Weights of a small transformer language model.
Size: MLP 256 GELU, 3.97M parameters.
Each number is 128 + 32 x the weight over its row's rms, rounded and kept within 0 to 255. Layers, rows and columns count from 0. Numbers have three digits each. The size before them is the row's rms in percent of the matrix's.

# layer 5 MLP up, 256x96, rms 0.117, rows 246-255, columns 0-95
099:127188091141134145157122132137121203140073159113177142090202132153108098151121108105178102111115119180126057089129130089161143061183151122133118092152084160179127119146127143112123094147106159110111141100126121078087180151167100180140145079106145090152180112161080157081138166103153102095
098:106200108056114091109087115081164145130096116090085130130160134200142167131146179108103148062128126102130122106119122124199202143102141121086132139141107104131118060102126083120106108217131137124108132145116151130088139148163115072128072134152116153101189113170106135128117096072167151128
102:135143141099167155123098064114159159134125152178119124165116216180150167193132112135142098143063107126142156151148156109159137092122165097126161145164122117174182149128137075094071135174140150118130099143114183108082127115133121144098159111159143072127042151127082139125117114138150044084
102:145121120112141179151152143113144106169069082107123170108182173149084108141169161133094176126132102101100095082110179172134145108172179148093167096108139088188114118125093105121098214076141133115143086104070087154105147174131133132089137086189110081124157114127104133094134147077180131118
101:081132144170111149126078110195087152073111158111110154159144178127113122097138165144086136141112112115135187108142204142139116133182147135146133133080130186129123098188061123133107203080093106162133106139145131107105162155141138127129134232100158152130157117135126174122126127144050167148
101:103137140095129155070150145130095204146144126150075136173146121132105189109051159145103129066139151125115138104100102112098078109101154099086093147126141128207151129111186106184064124120133125123123171088144182158172080143138108132181187078146149137096152148143124095094118131121177099092
096:095166125144116101129116129177081156081156161112132095099200122108092152149124099156135149158089080075116131149132112121145147176107129160131120093127132088102104155102173112088118140146088071106143104129155184062192082116112098148066117175149194145091173105111090157078198161142120113095
095:088094073140143114103115147165166063154103145127151141149114076133096113116160154160140144131124116125145105100145181176144026150089157131165105159172088112126093117188116082138095159120084117092109114105118117116178127180106148137102103135117066161133111133136050114097197101077150099077
098:150131152055122168122133100109117147126099152133110099093146147154077118141119113146092139140183138150150090077152088101085130181156145139104162008166144133204123190170182106117109137075122147125112126146105175122106095121130165128134132116088171160168085151163096128156094169097175119096
098:119144165125161086150084170164101115144157107090124148142137106120171160140144114094089132156145143150086148168072177092173142130140151189077193153068119147108129123133162109155159158122121085102074174101160081155153122117102106176150136111050128160198107125155202134168120117135073158135